Part of a small language model's weights.
Size: 10 heads of 32, 40.6M parameters.
Each number is 200 + 20 x the weight over its row's rms, rounded and kept within 0 to 999. Layers, rows and columns count from 0. The size before them is the row's rms in percent of the matrix's.

# layer 12 MLP up, 1600x320, rms 0.2, rows 0-34, columns 200-239
103,199,226,244,207,174,177,191,202,205,202,196,215,192,190,216,197,192,220,197,191,184,197,193,224,173,233,210,183,176,231,218,192,208,185,233,206,208,207,197,202
099,189,225,206,200,196,211,184,224,167,146,208,193,264,224,181,204,205,213,193,152,209,201,169,210,196,217,184,196,186,217,186,212,205,222,196,183,166,185,155,169
101,208,156,221,183,214,208,231,191,189,208,179,194,188,207,213,188,208,171,208,197,202,219,193,210,213,194,159,203,147,211,202,207,201,186,227,207,236,175,201,210
099,201,192,219,179,214,194,197,203,198,210,206,216,171,215,222,228,210,188,194,223,200,182,199,210,214,167,207,204,218,210,164,215,176,228,207,188,211,173,182,170
102,198,188,227,198,199,192,223,203,181,181,219,223,200,204,170,217,208,224,236,193,198,170,193,183,229,203,153,187,211,236,203,232,204,189,189,184,218,197,190,212
090,238,200,162,206,208,236,173,217,187,177,207,188,189,230,203,188,228,193,191,214,179,171,181,209,203,204,203,218,239,180,200,193,220,161,204,215,175,208,190,193
104,178,214,160,188,181,245,208,174,179,176,207,206,190,190,199,181,187,212,194,187,212,210,196,177,184,184,209,181,204,182,209,192,211,187,200,208,213,188,190,228
102,197,193,192,193,202,210,226,167,215,174,230,190,199,156,203,213,175,187,199,242,202,231,200,204,196,235,171,225,172,204,219,197,169,217,196,191,208,176,196,226
106,193,239,212,196,186,195,208,200,199,208,203,193,165,192,159,195,207,210,220,222,227,194,191,188,193,168,235,215,216,171,159,211,215,218,199,237,211,218,218,194
103,211,216,192,207,213,205,203,187,186,184,184,196,205,171,205,193,181,198,214,189,196,218,177,182,227,161,195,208,183,200,208,166,211,189,226,203,201,177,201,184
096,223,196,195,201,196,224,244,228,177,154,217,216,191,227,155,196,180,236,191,163,200,206,187,169,189,213,189,254,185,177,214,191,215,183,147,221,183,151,258,200
106,193,192,189,201,225,205,177,196,226,147,208,204,213,214,185,241,190,181,211,191,193,215,207,231,203,180,183,178,253,199,187,198,211,247,213,200,178,175,205,195
103,206,215,212,238,159,248,199,220,211,196,197,183,212,186,190,217,207,191,214,187,172,191,171,183,201,232,228,192,191,207,207,187,197,222,195,233,216,194,159,210
102,236,224,210,208,190,188,204,179,174,206,204,217,191,233,204,210,234,205,186,191,199,217,221,182,172,202,179,222,217,198,172,203,221,217,188,250,185,206,215,221
099,211,221,200,175,172,200,204,176,203,218,210,177,216,222,210,256,219,201,204,231,178,199,197,236,215,172,259,218,210,206,194,201,246,188,192,198,233,209,195,181
099,236,206,172,160,203,217,250,212,201,185,210,194,190,176,175,189,211,176,151,213,205,242,193,208,222,202,214,180,212,167,213,181,188,199,152,217,192,223,163,207
096,265,183,192,176,188,202,210,220,188,176,198,182,223,185,216,189,240,210,193,168,203,210,228,191,179,241,192,192,204,201,194,203,194,179,191,194,216,212,250,161
107,213,219,190,175,176,143,195,222,198,179,206,201,212,219,230,176,197,190,223,250,203,200,185,197,186,207,211,204,186,169,197,227,203,181,194,200,235,200,232,192
102,177,207,224,183,211,197,230,202,199,211,212,234,206,225,226,219,241,176,207,194,136,227,191,216,175,201,204,216,155,176,211,209,206,190,201,185,171,215,189,193
093,179,208,194,186,189,197,204,200,226,173,203,173,199,217,193,207,183,210,218,216,241,220,208,183,193,213,175,208,226,195,211,180,215,203,162,185,191,185,198,199
102,174,207,208,189,215,194,186,217,201,190,228,179,215,208,186,218,204,222,215,192,205,212,224,219,186,197,237,195,169,190,207,212,169,216,208,236,193,199,233,183
100,181,219,197,192,195,193,209,201,178,205,177,214,205,188,215,186,214,241,189,198,196,182,174,179,204,222,189,177,175,181,205,228,147,236,225,217,216,180,174,185
104,208,187,181,191,182,175,171,189,203,221,209,213,232,194,186,201,216,224,225,209,179,208,187,190,183,201,182,212,179,219,200,243,199,208,209,184,221,197,167,213
105,183,205,170,195,218,206,193,230,162,217,201,209,192,204,177,208,197,188,210,232,204,178,211,200,201,212,188,228,177,196,208,208,190,181,193,203,194,212,205,181
096,176,206,212,183,203,216,197,208,203,179,194,214,197,178,238,181,186,234,150,210,187,187,209,183,200,187,164,203,220,188,255,201,193,255,190,225,188,221,172,191
095,204,211,188,220,162,196,234,169,194,219,179,160,216,226,226,205,222,171,190,177,193,237,160,217,173,208,179,178,197,215,208,189,213,184,197,217,232,206,163,182
100,178,167,223,198,200,227,192,188,176,204,217,219,194,217,189,196,196,211,216,241,224,195,191,168,197,224,198,199,164,185,184,196,194,181,201,205,220,186,232,193
098,211,216,165,205,195,185,229,176,214,174,245,181,199,201,211,211,205,236,209,174,198,223,215,200,202,207,193,190,186,202,209,180,222,209,187,219,186,194,176,237
096,179,228,206,204,195,204,227,209,189,194,175,177,192,167,177,212,169,199,176,225,158,233,169,205,187,253,183,215,191,197,182,234,193,174,171,167,214,193,212,217
104,170,213,203,187,186,221,200,200,205,205,216,212,209,223,186,196,199,204,224,204,206,210,232,246,158,182,205,190,191,184,223,211,197,221,175,225,218,168,185,230
102,207,205,206,211,224,209,192,188,177,200,241,203,226,197,191,190,213,218,218,190,168,170,213,188,199,196,203,215,196,189,264,210,182,217,187,187,170,213,237,205
091,149,184,211,199,162,196,219,174,191,177,220,218,190,196,215,239,182,156,155,210,229,166,212,225,219,193,199,157,203,193,215,172,182,205,199,243,220,227,211,173
098,201,252,207,208,196,187,178,235,220,202,167,224,217,198,217,242,188,206,213,254,160,184,214,147,194,214,163,187,195,177,207,175,218,200,213,204,201,197,225,179
096,158,188,215,167,203,209,221,191,187,198,229,200,192,226,236,247,187,193,202,245,189,230,204,188,194,210,199,161,197,234,208,168,218,166,193,182,194,223,188,216
101,177,170,222,197,215,237,197,188,200,194,202,239,190,213,179,207,162,215,192,225,207,186,234,215,204,188,243,168,196,208,209,240,198,171,190,225,204,198,200,199